Each number is 500 + 50 x the weight over its row's rms, rounded and kept within 0 to 999. Layers, rows and columns count from 0. Numbers have three digits each. The size before them is the row's rms in percent of the matrix's.

# layer 4 MLP gate, 1024x512, rms 0.0765, rows 898-934, columns 256-383
101:478424451591419467529419400564452516486504452485471570548546527472473508546492509468528599530497583512536487447456471499555503559551459517498374508544521482538437465495526488557502548418522511586511464501451537545501481505525476554531514489501467495460547547426483544463559414567417444609455495538428472617545492540518468571514526440525502407562447584519460442486444417446456535416603
096:491573557524477424475412485500515428513511551506571468537481495588418495488466512569433575513472528631440475550540491562400475555531541427489524552565543519567542515513532484517561422559437426502596511467522481536461596453486466478436518525557580444459599465407575474576406532491449516505447536528482523532474515570476544580432518521429498516468451450448510540377542548490506411464518
100:527492523573572488464542488520554527528483467627522472552527499502431467489458515496456482540601502492517516472488492588506423598377552566521497548424555481512416501450594506592498573555623473489547443483499503450472495433499554476378432556505473541478517479463485518525497549527477518319429535517474528442490485464627527539572522488499507594503398565520525600534516576443455510374473
102:520540512441485550409400437449474534533507521474511520526541527475484572572420417521457496508463571539482579515465519625553451561528542540531523515487473496389480536582461495459501469504528580613511474455545549522434522439506411450459545479495494480477513513445511495444500524442513511478460528458584461510486512461496512472490485471473479538576460653557457556485504503567552487484611
095:448436526572488435463492526536464502515577520485556521518533454501544461490426429501501502508443489458452477541533534407506486432596534513408466546569459477462525428496525469452425546495516547511504441535497617553555490506406427508588592427447537634604383450437588521501501489580559515554486463471573460446476515540492503521565421437570450446497475530515506563525422436520432506438469
099:492490531431531481474476466595514502573547524484516532469433541447432465474419423504515512528552550538425498375490496451524558650556456557522483494493460470531502541408509505504490461528552542487507489515459460547448467611471570486507529493430532415551451521518469511517502456581520556434547522605514523433495434504428425584521594559579493495529559497499532615399533441395484492552597
102:501521538457431488544533514496527511669479566474455516461526525463467465508478564451481536514514515544490504485524540532503544529439467492527479445491532515464417396408457479493584434521489553525524622546486599454456497525482509481447523514588467547439541483554526471474491524557553489448510539470481549477502504490566576532394523495517395522501504528477448433430512392500496441466540
099:453539473463541607463474523614552438433468478478521608402413466509544502528512404590514491654483388458494551513441556510552468525563540563502569559549535476494515449522560550488413503487528506587474457426549535478537475470436510513528433579431449495430422526420479420508569503475526515606539520492534521457470443519490429528569505410458472424376563462550448466501526475437501467417514
096:443491521555406469469500491457465572450527450546535473572426514504473559569435434574458444542479522532479478589413545430551502511491378431510486478535516537541529547420456519579552528518464453532590548377580433521487523469614499478491496502539393517432527559514523543467541578546555465475534486484449488471473508500471570422567470538490416482469523502535539516490518590523565500452484
101:485496474481532471463454473484425492525431594503589462580536571562500584531538539451458485513472448523470437437482576494548513528507510582547475442568443472534418499476517505584483435431494564439602505513517486589514571433454477534531526430467523611418454474599574494468489410574540491457520556538528547544554486399528462439597468527598516546580585549551565404553452505492485519470556
093:443546445481506447472551511482517426584564496564501427435406500386566478481492405481567456544509469562502452516524517466583579526459539527535526424522563487468517523451472510538486502576526545412512535456451447566492552388478527472498495418512534390499462526535471534508461562438531486502495508485542512514486585427466430509559552475529591509515490477515557527457495478537506511406500
101:434477503489548488509527531480535499403534525461449521442529467408500526471482449540443510577533494491538479489521485505471434466535518533408447532437550341543474583426481544425477441490648424487489452430464506424458467569522488515532368553442538495431545539490469499512463488535547505460584523410469622540544561427519500521601496495444488471506454439410476540489452465563373454479556
099:455450505507503424494546525455540516424508534460469356491501516502408450487432489511472505466521482485487457506625533455454572493504493454476437501444435447496423586522667447463523559517481502515447472528446578500563500603510536419392457583503516472566534531601521534600580551513468434490517467493491477502470488577434533501553503451446509525469532440469432451534521429405486478461559
101:516523512442550488486491472485474491466495536504473482556456557464567470464466455465503565582458561530578541558475517480511486404529597556607494543526446517476481591455594529524417441612588528533491525592586552567461572508603615532568510472499579563583492524534502486438432467501583550468474458446491578458531509507486492419505487503498549483562516524418482449449521549497562391619534
100:485527421460445591456459461544500431482527466420515520443478528488498481488502561348532533408489523495444445479630467556576476494519534562437499486422563495471596455474492502531533492560456594455516524579492513577519456409506446555503539422493466413387492477512473453514468505362450465534520548421504507458471515535530534534472481455445541479538504538432528534506572463466534435470513
100:479538563402471491467429506543547437467491499446496517523516476570459561499453445484515517508531504501445553459550372538489445424476385517570452469469473520589497534451525504581465445566552538496470528481508548651511460542478519514440464508555481503450534547517597472511542539482498504428524416458561571511446563459495493518536391514468556537459539523408443450468480605477496499553558
104:544509513488479467502599431459560568531508443560543492538596529496501506529477583513489431416541435603444479448467470527528435536469465487547552485502544486499449555582474493547468520458538449540458425511524514569478553396476516497533509452488465450535493562492479517508508558569464566507449482549560507455548494586504486563533483536507504648568428464518412459433526403528560546500550
093:516445546458561580480512507430495529541508560551437498417573525395533515563520509411569492557491480567500484523478509461495563485512461466535568553540554430544495413499535469505439579516534444538462529481404616486506521430450518595536427538488498474482450448518479413547504586471536538506494442519522555481534551544575554551617541505534509457505553420554583509430544487542552516546466
110:485486482615488466420521450588522461444453555499537484463491496577483586498470551551499486506499481449512485466440601559452578565493528458590565566526500498538501507586620508551454572461412503498462553483481501510579525494420416587477515590534497485530419594490448468468454431476551490568458525424625505466515524448535544490433503493589513482542490489486502488545478557391589428506511
104:479430532519462493453451429396547519533507515504462514489470567601551479533563478468591469469449437562401490552538448474377437543457496484484528525538524458504498451470523482498535525465515529504535493500409551502543496601460473502488467546496492482471500505538368500589568587516500414433474582511585540535412542474477618551552488501452452498411469432521569461463492470541443524528518
097:543587407567551497521516436400508400518511588498418592462520529550485555521520561513559527501452503470436560513495477552537401448521452516574562405498543535410487494584517585564534399601473499469484494479487405505455499486506499560517537508469460495591492482427580539462493478555514549470482414519485463513533432468583461501519510465601417431529494460492479422512534515476441437566516
091:570584522407507476519612487431538513510496453475551421452516492516494535483464480478542594514524587497561534529487530498442464488548508456548481511551410503445388413444503548573508526477614465490570513467538463522518462562516437506551487509521509415497496468575460501514514465471538526446507617525471481461479515516481482499445474461502567515435481581572585451433516535398560520344488
105:493520515579461615515486468476479496450531512439589536486510532484465447521483517510505512506569464481513484528455559398516403432491458516508605509450497487554542480492534468673508435443500475485524432617554470480548471486437466564584532487543447588500487408547455478543584464428486545547471453461536559511421468420600624483509419475532380441430449568414529513405515503597523421508549
095:434482510458502549505421523534543483467513479485481430474563504483457479513499464525504540458577597582414513477534509490539501499446488487497542524546410505505526470343416524546464466531490391555490489567445465371480460596492393453462508467444403535520483517510515433450490535533374461537417499566582546517471395456527554524511467506390515479468555406433556565505546500411562478475473
097:517508521568559562490504501502488417455492445533518531382520480513486447534561534500562457524518392417472478387559603536584514504550540531509531471507553488512373518509529512537478516468434470545415473502482480505540515418536433613542501527493604530552509562592502443478526438545410510551481603489495519549515478414471471477555519550527481588475515515418512474479520508510553475543522
101:582450510469483595459555427528469470496453595615527513474499521513455408612454396400479438547502550397484534517530530516605577499402482475448521593532488453522541524493477390486537455579563501496496514435577543541476455603482470401460476436552467473541499577496491455463426657595493553486492426526510550518500566572488512475514493562528529512414482543491524506537449539460510417488522
104:527583498503501508364477517425415503574483564575543433476570423586480467514543463480461469492409516573441449404551472398501414456451411497421494387576544419458597440557486535528576534478466524517520594501528507503472499540450602451517524562510408506463453440506498463488535522468510472439446531491474495527493574530473441566494460468444573431522496466503456537559557441488534565385361
100:499542395516395467460421449519493487540455469538594534458507564502446566548437595494580548575488611543564539549587544459456476530440546468416606562551433510508538421546520541489493440519567553417505553512543495463456580540438470495507474458505571561512577420443452472504563487513414509527560534459515459498463485583561494466512434611458454495514457524383487398493495482559497532483496
096:457483487433454434442429497548496562625596513536534299473527514499540474508497529369531470503482475457549491474456526517493516505487420448488478510552488561578430429472455516552505478502588555511525479497553455491503485512433572620541477392483397509533406568525523460487504466437512512475466540487575439477447538558491601480550458424518575389548505531522547549486504508526495510513488
099:434422451458541474483534553470566513456529538510480539530524552533478471541506546538558526491502484563450434454505524542463567535471486455586472496484489435582484374579521443613560477437521497413488466517623488484508573454502515511540537552539469511572474543491457542415531527501528514568468580511553451528485473521452530481543578574516496430443551483357545505540498472443552525495593
107:494511441468547540481435448502491408495512526504518373500587497498478405559483619505479544519508494583490501482498469396510501496491413451618506440477540444631483401468482521507452452517493543450500578521470568577461459479550564537528475555558507539416533636497559445484517434536507457499468529457555425487447454501500430587610525475502412450458583439513610489455501520521513490500510
117:559459604512432475451451539517546493530473510520516440467574539500486572547525497529567625450533420503539552466519447451513492509525581483423519477613419483454496491524487551517606472588539487522490415568536463477483528477489601443464440537548513554458464538515510473590451500528521526569420435560444444433430474557447530405634607534539403537418534527492543450478501482491453548479539
097:477528427529607497509511525592491450460398520540450515500435575442559523595522531433391607523481637590525456460449514543519465500522510485495508483459539529606420590535566479470575512555467453426515438508445486470461585471505522480539486530563524557474594434566414487478547509505475495438521575466555516485524552464591461446523489582549579478512431532520415505514479490525554619434502
105:545588498493524500467484560537601432461486525485516520463480455582543594524499431460490518647433589415525511489545620483581454460455466494515473559474531544583435491560553499602542440507496504553513397484515526549426570452492500485565532498541561462568482565466481548532481464550549508474566500588513497466474495482479581519519458545484522456493553516504485530631524476457548438539476
095:547451494564472454455499490488573534490454470543521478559433529483565446483512553514521455475438508524514554569512529607514608574466388456463526432535474582560554500521556462486565466470560543496430498541522466465558555495488542465464520581507493546582406438476483473500491505566506574498390462518501514414460542489518484507557446580510494476505536576491456516444558506567463524433610
105:471571467539478472549522508508472453455542577443485446580574508502479528487528451522536506452509542518462509482507546392475514428513496513433446512602485384439529557525545538482418490554599529462494487487561580513494442462516543521511416567545459503456518522528464416409450451503497430357483521447536468462542540463467537374467477590499415438513620520604533485459462603528412490552431
096:460443458509507483463484526509495526513530423490486490544467413508562556548564495487467521431492488462469517486481532409454561524465544502580559437521534478483489422485451619510499504431493513466540468491551577462535471568567471586473561632526391522453546523464555463480537452586560415404420471579480368567530538515563523510453436506574509511466574505514491513460520504485498531471490
# layer 4 MLP up, 1024x512, rms 0.078, rows 898-933, columns 256-383
097:479462537505512445429611477460498537511436557393428493573554589447477510530558504504446526550420504497401409504509520502419477495437539404588499467530554583477435454487536523470491429525514536452560592480426504564531520506432472488484620568483566510438513456460469489529530543478479459355390477492524441506449495453436528528561533571436493477503460470542564485535489424488442528493460
095:462459508445506584423453611426545498556524489549470490442485565534488436499484553481560493483424539535551573550480464395549482534423553519544496469449552551477520523523474439454582463463508457561477477609457483558544506571428475483544395610488471447478605471431547544575515486552477477496474496439478459481484529571558548533531532542497464509478506446451426514546378543455434485443450
101:481432568424466462441508540507524563414475466521515450538447470449554495553446495545563497487475503434523495452468521477524597546412553427524471525528519485518506497427445439430456491586496561532508466470602505450395514567571458515503466585519546497502466562501438514624521592448538497528534419485467584592594491584508399523491528422415553430478503431445539638489532514537602504539541
098:487586498482526637478526483390474432495486544509414520527475457538506420502483567412449444506459539528483561467561461468418509497490521465449474491484563501503485470548390525565512612452483457476481519428544440569538610456559448442554534471527458471488511520506469448462533508462432468498474598484568502471457493509436617531564546510549566415508463496500586554372540465470470531510588
096:445532487498517476409444511493447470424487641421464460517408545559526574519395515465490436550489434535565425434470610456495549537490478545559424499465389467399472517475539492378466551557526418535517533639511517396590375491546607519469597545511507471582466515463491533486566501490456485464428434450535486520510540498440560548480427485499452508532523546519514471565487544424400520534522
099:485497498415520467585528556528456524539416521473609468474530521589476501565510541584515521523528424479514523475578465499456567512529536467539499506500483416400539549592477426473509503488535519323440501494559510427506572483522499481556441487466428542457473522510545550514416457480436475479545457482504416481424423433518545491536413490473637479520582481514615576499460532403474520553559
097:505545496507425549463524519578590509522513520457507469508479480472471514404582405468615526560483471528517463482448471458385494536465504535474541502474464534438504540408566508519599447451488538576464452545539552485427492441512459471598487439490465565467552442543466478600471597485501582496509619511542498516621476454514510491518483434380522504503530444537530460398443497446430500502558
097:493483531490486497589511477441480468444419583570518511474498512488491432394519513434556564551521478429465591547493518509430611559470566585506594512551519476475485449453546447452523417537548531501466524467481516509512395428445518407485397572534502471509540441497461457533605437525416437592551516464451422504462478386518510517449590450546521480483645562616508550447417528487475381517437
096:560510422435516463548506652499473496549510553513481555557599503475507430479510419487454558551498422481552540628506368555550498466538466541436393550517482507454533510490434485524508469467450466424461557519422499497531423594486480361521531537416463528490560463496459447485429452476543543460501458387478509609556455421510485422489440518511527496489428543490474396439518425538432438415477
105:516510617538541451570560545460465498367535532405531421439521539495601450435550512510471489489490432428528406528438459489597489536484432539504532542539374409493509590550473525447430524578476477465409577474493569380491532434499526390440501474464593477551514459435534481484527519478519473584503485501526573421506455446519529502480554583500577468571579515433561584571528545482514523555497
095:499554545560513573539503448539492570475534554496540554554491466541515539476548471499462493394494522533448488525522480558436464398484522475531480465420463467537551514437411451487469424521548417463522426500459488547484458439481447483455371508541504511480526442487478650455485559463455541547487435483546479531460475426486408531534501454443424482432520465424512459509435454514546497542543
099:423469440466567444463441541492498554470468503528502534424497428509501458512612470541438506549519503488485521554505437463570465458562564538462501496480440409476513552492529489483490474581513515516566478458526514471497477583539480560506502433471508566487496535575497524464542454417560474482464573479505479574536426546539503456465492499491496495569434519512524476493498512540404520457572
100:542476540490446490393548548522498402550523526544547468467363566415570416525488568571511533555547423526490442515432514508505574469514537456499535465594528571489447500556442512497510605497463515413478408547478599506456440499510511539515576449539447493489467532418510486593403480478544616473556465507508550423441561514532540498432488476436434525493497535529613560508533431514573525461555
095:531488449606495428480444522557538549523516566466490501573463516531571453517487515523476566489434477511457490543445450508428481449559527444496413529452491587481538525532457505471562500528512530595515552527525506476545569444468475516414479494512559489491585526456499382507485542491464392481542461471486451445495495562566489469541564501596528483490402442462470560588445530416427467532497
101:506540469550528531451466574451528462522516457520602422518543506556504436532468463649579532538470459445453439476478496477536453562457573452455479516451496537453622537565503482439523474519592492507473528527509533537508493551508450513539481594494480533500559540502458532507534611513446522576505464479506542495501521473444478460534552516535532432534466465511455436512439515491366451503518
105:578364424521566553473484549497508507512407443461565544490457477488431493454469523480466499444487454496544290497486499530458479537490498466553531481478514528603566477614454557461431453400532541490522499524449490524480533506537494467556564469517523539568474559523528459485452424420469508428494547490477404525509539488456436540574476423418504424523581497502527489584525552491438505461469
102:508541463445466560495370542396447496506500481517482452447582457522580468435513412454515541431562404483518467479551457529484491503435545459551453513467493491581459508539462487431432501453538450398535626477514465512456430476489433419485462438520516475436467465447550438442467574482432476506398543498449427532437595428398439419486417438490533521516467452497505437499560516500454482582483
099:503431567456503469445554500566523538477536525525504444429477407455533456542518502554498495457532526517485483552523385422489549452526532471498502530505505573495491601543502398481457472432503412510516424468527540522542604489438489505521435538528481500552557558510530475444454587394430507581462504498547472431448592390555581478573500568551523522530436514527506402477475608593494537561520
106:573506537498520471557532488412477479594507510518472444603499514414484503441468495453464434431479462497465481446520494474512437508448438532501485447448575490498408477499431536466479550444542448516459506495391492594489516510564488448489474466468555502482577397530511527480512537452423544527423531513527520474496453481542507479439528513566594406437568424470526484551547474490470521480573
105:417509589444467535478551586470502605472457482432451474499605542533488565466480625573400468473599483523482462480428492490521502466563471478557524461574471468543495588453506499495484447516425510609470572544513566488420517548486512523578561442530494481542564475497552485495595491435590551477481553501462552470566415532539480443554498490511528561578574534439490454443512442513467434507484
099:522523436520547476437480508447513490497537468442493477507581623513369534485478505532480440489478486510482450490516479557571539496480487491562539369543458490547458554502574462444455519539511467458523487505552449602463515576582521449501546445382548504537484593582505531524474530553474495531513437515476522517496558477514436474505446503548558483524544540628521433518482493434405495488475
093:488484517467540469423521504401532486555507515464600514425492553558550488456570412531450488493492444534574581434586385469473559494504525508496451524432484405463535531508517509492484508458463553456536434408420475480489507433471470518561530499469427470509436480565495548506493458480457517546544555542569562459569569568368596516505454451451518531521510507503476541596538526508547497482410
104:505434494495461429462640489420423397499491543446542478617513454648473403524466461518531548467480473554482527492502397536513542526488599500490499491553521498461482531462505491455489534462519534448539569470500459417460518534442545439423499451505497479433343532473506559471481541492440565481451451459479507489477519540536502414413482621603559628530487550548470497555525444486515497512381
092:542489496432427556533428457525566504485571501452559469459554464471449556548540518608481489442430458520456567518560520407545503401555401541530548420482567475420483515467485505486532599489540466457475565479398462542524550546498501542500591456411451525429443504444623584512523555492470511529385516519579554436443444475578568531484509516470464585478514495522584503545504515511528557395495
099:560535438506519503518492536530556574463494434526544569604514413456558382477423490489470485476565537377404506422550483548583553529472460509476527497487430514592507457483562461485525534546503529478439516465498521506505527497555494496531439466475523553533485519520473519488492538554452529522388512617466589465505509482513458433503455438597464537457499489507549414544498470514403588513502
102:456521535435570499504522534487497480470562437454532499432573423568468522521543468435554555584532453458516479555511414427531512464480445612558461430574502600514492516531559531456517466583492496574477580523408575527520515519430441545547583545535472542468426479482641581530613524434411436507533595504522501478479399472463526485519544489498449474470465511490524479499564555558474477488435
105:443517436545512549538478542447538504441531452496533531582488416540512548473533542459433516477501447468456430451429512581450493536453487533457428491580539522473520477601536594508541457518489445462430424519532415453580579370479480501478511461533536460499544584455603561492542531415503480555612527461558471455404489443508471419504499559623436460570501517486550441447500555512511545568532
102:504476517533435482548441471555543491471522509528509546519401385505390448406451438461443431460450420511539536542568550451429467402522562532564509547503605451381513465426536580448490530594557542545399604485404632560616512531378514464508386457561545497559485547478575459560552417447531567436460458471415520513456531525521419437597539600475421535515488531482492445548532497458561430585464
097:636504537556547388482506385522570512542455479538474513463447408535476487409599476495408496531540527463558466525552447468528503503486434465455499495499480452450355479581520506506451446505467483485511554463488473470441500501425480459505580423475544500498389468423543521585511540546515518522530524410529507509552605527514535508572502575467514497431489564559479505467496493530442538533554
096:522469576450477558522534490534495572509488462461578491513505492461605498564443487455534502532506511481536563433524453499446473567557446438496464442494538457505578518418467413499513565566464480632474470458473632537568458518532576469452459488554497550493431593597541467578532478497492533519494583518493466507487535568518501487434507489467461521563561623426566537449429561428440358525530
104:481460433403517468446545573428466536535516425625519427503456497463514506528637473442527471493461544533492585433463468467461566523503479599492522497534552494570537505558408459535527528446559472400507502472521541419540473456549473544464557510500368551477582422493534524548495393492528504483494557415505468478443527463536530447514487489479458596464475553420449540498501456515590473482387
118:497487493383492437447518407483430429471584521546605480540552534513484508397491488505546428429504432515459484538416564509504497559623482504583577553584542472512464519560552621498569557526496492484524550454563555418490485399484494512510405442470433569547395536568495541505589536551445505480434440455518497441445559551468460502423520446518518507559486447534570400601560550616521520481431
096:507567464430425495513366480473542520531571499446509558542435535497437514555416504493545520472456461545510450483395493484456504535485420541523508545576534520441492503476496581541495476434568463419581411581590441540382374469472550448446542464462474418438501487481584549485451549557491534558595566541450468512552435492549517469528544471515487539536518451501478515431513454564506486452435
109:496599544471461452555500502425503420515458405451444464534503457544489489433486513563560433443560472534498537497432522504506395514529463512500436462448499562579524489445525473575532572451529421554554515590507485414496455473481500515547519453576483545566540450470494494592436507438436439529497434523521495477458543486478418542566516476489474598539512557484473497506489553583535467516516
103:550628564533485553524438541405558482484494546535458514506470467501592505445471531483466532460562434497436523535492461505524577615497507522445532561551438510413527511414478570428483464451566437562532414482467551445532412500470487521481498405424497489405497531584531567431519481526504559530483504504556533527438462385496491402504459492480512532560578473485540473391406478477585520468491
102:541530500482539468375545528602478446491494503427515573395592489517451511588536510516501534464450560550492469619531433565460507510499480461522515463429535556522452473469501577514558445508496558482380468577429504503582550503431375499498402392626536520545476504542484456470554615564450468494440468644469362477495427502466369433465449546578590428497443468491550481472535376478505420506549
# layer 4 MLP down (transposed), 1024x512, rms 0.0754, rows 898-933, columns 256-383
097:500558505498437456511493482555586495451452511530469539544526570497546416586468440527542419526486417476585425564599510455512493580527532448583489511522514581507586446440525416566532503506463545582533508570482486529508485398562557480448535495390578581470526433424468577542471487567514476576416504502541543442617498592488491471578576463558487474596499520517499544501514552542450497536531
098:595462487508408532493427543510437466525527483554503536429480485563475502434516408461512506447394521473530522549513510422471476472454529519457560502560473556491526430411519496527483526495500431469530487581472561462496461463475441492470497557493414569513398425519583565482481509563562406579489510505544576479547441489391513594529483554517559571367514495468487426504545517495530597504512
099:525462517460495451535544533485532534529540499541581575508464447486577513521452497472527543433485443474523520494494527517573495488509565547566451504478465453453597530501420403484493468489464553513482594484533451435557517567554471514579465555489521587521506461590476493484515564511513548517542496447516555442452479486513468597533556495449496449450512581502426441454562474514417551484524
096:469505566510452654482487576480569411437521532540466478536602527511401494518495423588572466586539440492476537538439507546525496557480472563408522493538467545423569517505487512521549494463548416426496498540471458528521446566499498534448490473455551504400476488466520518538505483435410527560429473516568398577533492490484589417532462490504451487367532547527487576427570558583518433465382
098:546482469532405404532518520431496465394443444429506469488490535428443558462499419538413487533524509529474583507619470517441579521542529562570483474489557519492455504440559470579414531442436441528513509576555431529423554542484454407566477540426549541383396501418539499530570508430383579549398550536551501514462453493520477518551498464474432522546568500542460489491555543589563493550533
103:424375507409547497425478511515518485555502485431511418470574513446392443608499475448574500520493512537490590477438480474486452450494402453430563483495523531477509509491486418524587520481417543431528548579441453390491514553561486573513579491405422582459592453519522456520498428466482491462645529421496454379450464547592498546478435525443419509505501532541576484558424472470494465494531
096:552570506531548539529481569497465390486490496520449501404594509528532409459547429363575510578510520480525576511448537410440494471522526537463521448488445515539460459407500502558431533548527506450504508490615520533472466409507450480514490512533498457575542445530560552523473529476457504430493471547464354521557460559490453448448534502469491536549572515522506459531437523483432556487505
099:518433473435520532518595593466548441511487604517492561518515480501473537492481485536436442573492464511518604443495400495506532400513487501465540544573552410471541425490577615500598466559452444470488479473503514545531514482462515647542466531525501457561525570546537526485480480380504515419509449532434511562514492443558425521489496505541463509548520587457526481484498478594594451498464
094:525486437414533439551423532415499546492437441600539574600508556504430428483654517563505502441439497440489492572488564501463570511507615597558621426504608449464446493415455500468569517513548488464504387562548519490450522570510528402524462477528577411433481489474471516529470465532495539490551501555525501464537425501453530535466499466481548410428560469539437470501442437485470389485512
102:580474437615457430541486533502418516442414543462537504488448425608442515437589427439572600475488490612484456473435570453442536450595501543561537583585568543484473580507512518582516627551412535558477506528656497534417482434467484502432476518540536518549480552502511453494620505540429565550506498496492470373498551570456582565467567611492491528516515474558441563496500510508532594436513
097:479469592589504547420462486437547531487466535493464520504516547502507505498554569486526431486511522523517539416553410533473472481632498510556515425509498507407533489449526532551568515497382445611592394429513496432458411501451421486456418546509504520564493441478507477401496490594504547506493486481511463493515443498538408483501497461547560518596502559417514511564434446469533507469557
101:516534482465521439441578523476595448581476549489460522471495480514545452552505436540462486525490453460435566552467478477454493453508448505521516482490535520519590487489573519502547482520581436635521472523441497539515435528526585490472554549527429480554570430514489461441380496477499436560506520445525471462536493518401469404541480483456507495507535499507515482578543453545493529458544
098:534477466452450582540502516455519528473572547493552518516569530419508452518464474504509474482561494567483389420531503513496523451540453532489410457434580530569508514523370506499489474484425430540496460512491508448491538474537561474524502484469479539540415534521613514459487426473479554480579459472486538508485486488479439396398500453552531379477515556516506473490546511501557551468536
098:466550522448470485480477574481399585505527457438488468445518528590553448445526459496580492461508551516463508593518467451486559457472569552424574550472503532623482437516487487525669558539523472458515474632442404498485532434446471458508496485511560526609465459413435496446567502567579466433509592494488608555423571449596520549534481462559563545474527491551547542560497553522526518496578
106:539459573568493517553514503510525466517612476523511447489586490587514474456497462429542512472534443459502504548523498497552497489471463539488621517551451550423522477525491464542512484454542494505485466440540544585556505494506415447534582560485490512479513616519536405580533553465514538506546485601525433505503558494428463526497535505533413411592469473504508482475496454453458375596479
098:613442403554408560460464468476494461431581550522485602443485443467546491499463513450560478430401546456551550488504488476536465491447495458507520504436526493469485495486489491427473460550534506497543522505452412506473502548511506548535458470490514495498535452466529448463448538414460551451532528573532403545503485473462451489587525446585422454464531576534444401550510484442505579526530
100:464436486448422577518464486568528527515484568531551511550442436505544542514459509505547498553488486554513499525515455507528555528520504452582422516457532546480487502519568455420534557492511494603561533557455528455482517543554561438455517526577469544508549476552572555546464488442516454474487431420467521504510486465589391387549619554496468544434562513460430549451485445448513485513614
098:484426442490533497505461474465564542418536546442454535471439431481495456485579402424555511457441437431539494528473408455530496524534418465494471499496501588565481549447513403504547478526436536520493503472482570510613541595573586551451425499574504595587501518549506537558519517447489464536423490509548461492427508502440553563506453443399519498527459514489422499538529583555461425485543
099:490466454531546547531484532470439437524507506491549482505449430463474496503508589458548434411475471461503558439350536487531479500482453515529572386559547491492455531532416535521464585561520480467527467442490439503406461591476471506592471499451560423374436435501504508548479503548430555468486474607416543450544495489461494532564518477469479456491519453512507582472525494521370512506493
100:574493539463451563502561529484497454494467449475524504448439519464503504512566528534516383487426561545618474586492510562502529427458574483424429562487474527444474565522535502470575581490525471484504472483511534451527488525532470404514491483508486528417580427507590471447557482560522441482590461420559544497591478505477477604424471508567577567450493489527507501613583544492439514463451
097:471459493464561451627488482433550525537460478540488438594443524612499478507520517521461519420466514476562513517484519443514572530519421505511409459459483484499404440484445455451446469490537481472376565487461546470549620463445481542489467437540528522536613475423487581540571455474455521486462465481486473483502563503464502461557517503430485506520478437477509459458498464343500520583431
095:416529544564430557491549426568490512405543522501489459594509454507534543504567456451506518447554480549426424442549578522424485508543533370513398500481570508501504427490539448516546515466589477525539460581519499516558525488503444495451570450537528563418497551477435486400439466430594509484494492517538509503578492514504509459524565423509463539481480506474477468450451497492544465446435
099:466527430580527473494509466479536557508465522395474411500412503515510533447529461505500562473521511448504545495488482516465510522577466442492475481489477449449491600523508441528498507527500350527559507441456428505515417514474561501510434459469439529553459497542518430523561485528442429539479546508507487442544404434587467517506471513532502494463512545520472497546460517423547582587426
090:596586507589518437494577514644559438610524497459437518443473444490531574511580479398508563512509485471553528531476512547525467520511448503485496544495470498439635488433477506428495506493558555525556509497385524525486494434406535610522493559499497549472532486494374486410505474477502444593545490521523534545517477417627482486582405496597519504480458533443588588507507462500518508599486
101:522421543546527498535473531505472481490520550457482418532523487527529471508487459436470520691512498529455505378526483587472476525508595487526560599447471580529431550505547483554462555581466568451445522498575485471606461507516562552516471535464441549554445600468509478504402444478410528515522531475474453558495446492471482454478469610517465515504525644396479518481531513479522355476508
103:525519497470552539534555565544554552472473424495471579373343472454513515453468428480440456575463505453459474471446462469467528535454440615514521460431438415497517525464556486471578439438452424572522473556474589442502499523441460509460466576459497464390586470469431472438640537529541517493463504466485464432480539457485489532528619416461504481519532499410523473515494471493454470462467
104:586533500469474503569511473498503495491520486432559486372467456516539541450513509545397531520602506451501375527527524522437427485442477434414521512657524507515443580525509424521554420461588563478507509555530459466626510472593489445568502486447569401450442578493447514584507428453509452444446446497502528516452518474454543467429530530515470509382472402516499463597452498499497522514567
104:538557505429474474617498475430491467437644498509604484508391485430563457398521381485502430559473479489589461492542479495569399557504478585460475533488577563533494493480455542463487485407395564639463589544428585528540534580457523479447509482554462415419559476471457471446492500589468529468454485452422494491457458531415492464557491495510426492462566454542491546477478464469473508551500
104:480496431580551507488489436507444439496503407568544605482521474566527612457426528464504461485486528480501473560541503466551531506495506576449622485428540521538549488449469555399534372561483578563492485510565468572481492452403593545481483551553438484537447452516511597449489518551584482526552574516526485523647581558503521489473535538440553583491409465560500543501497492509571564529482
099:534491466533484544522584462521563526469437476487529502495474462482540365562475519401564475669467459586521574559523563524510505549534495530526479567563503468494542534433513426492534542536497546586534448493433568533489541550520465500510388527560553552517504443582519501503506407496511497485467531520627558455499497501535454530459613501477467481516642510426576508482575542416498481469581
104:485525532506464490445465406449452535490462535482550511565489438494501522495519498624533535461491489497518504454612482483604595499531533446566668481485626485523522563547574423546432369515445616478402527543420503471561413587557567488408481459490497506500518453527528531403551603589441477535536574654408505457587534462462521465460470490500502555480616511589470579465498559483475581470496
112:508530523462540425470548533428421443481482471438596454509462530451491540499481522490465424417451567518495485559505550485557479469532421541587487536565445506585465502553507569546552460557560491501538479559571555469432516515392499509456437478618556583481502548545535472516556554536455529523470534519490534520607504525426483546437568568408466573495542498596484433485418479505490528486491
097:517519468436459525540465421488501496471470522563516560444596510512501495594435525482504513506491482470511536400505505477400418547511494502496558474524466447492437581475583564493600550580461373527522493467517376454520448441550557413500636512470525457548586481488509583548381555504477426492490516404477472508524586424474535385484462426442489518398447408587539567468534515473494533477519
108:511439569555475539436481518504555466563476482486482531421519416525498462473581496494518568460524524539548542453417512489398510519408455539369517522495430437442528467505514399486567532498533513553497508470496456468549456432501453508499428512559564526579409497506513469508446522482507537462518534564467509524511454493505509474487508577547482503578462490487518451453489502506548456536448
101:553464426578513418557472543520495523484519471467513501457444546511595418543529499559514409448510501501452586540513478522579514472432491511484506505490435512558483503506518490491600489419514531400508504525448478430524461489547592545529391513492530528456429422507479465493547428454578486483539520587523544578550397469491543620551488548529441428472500453482506497425504502499549406544542
100:498486633522597485418526425484494503417467477528511435384451459368509496528556397486554476539532508539507499510548514435556611508541482464538449501561562495479438499478483519648520500549479486496517529468502583551465443493553599491461517466531466458517383454518464524461552490421509526497500436477504551445517517500523544502563444551535491499475432476450455568365474454479453499480545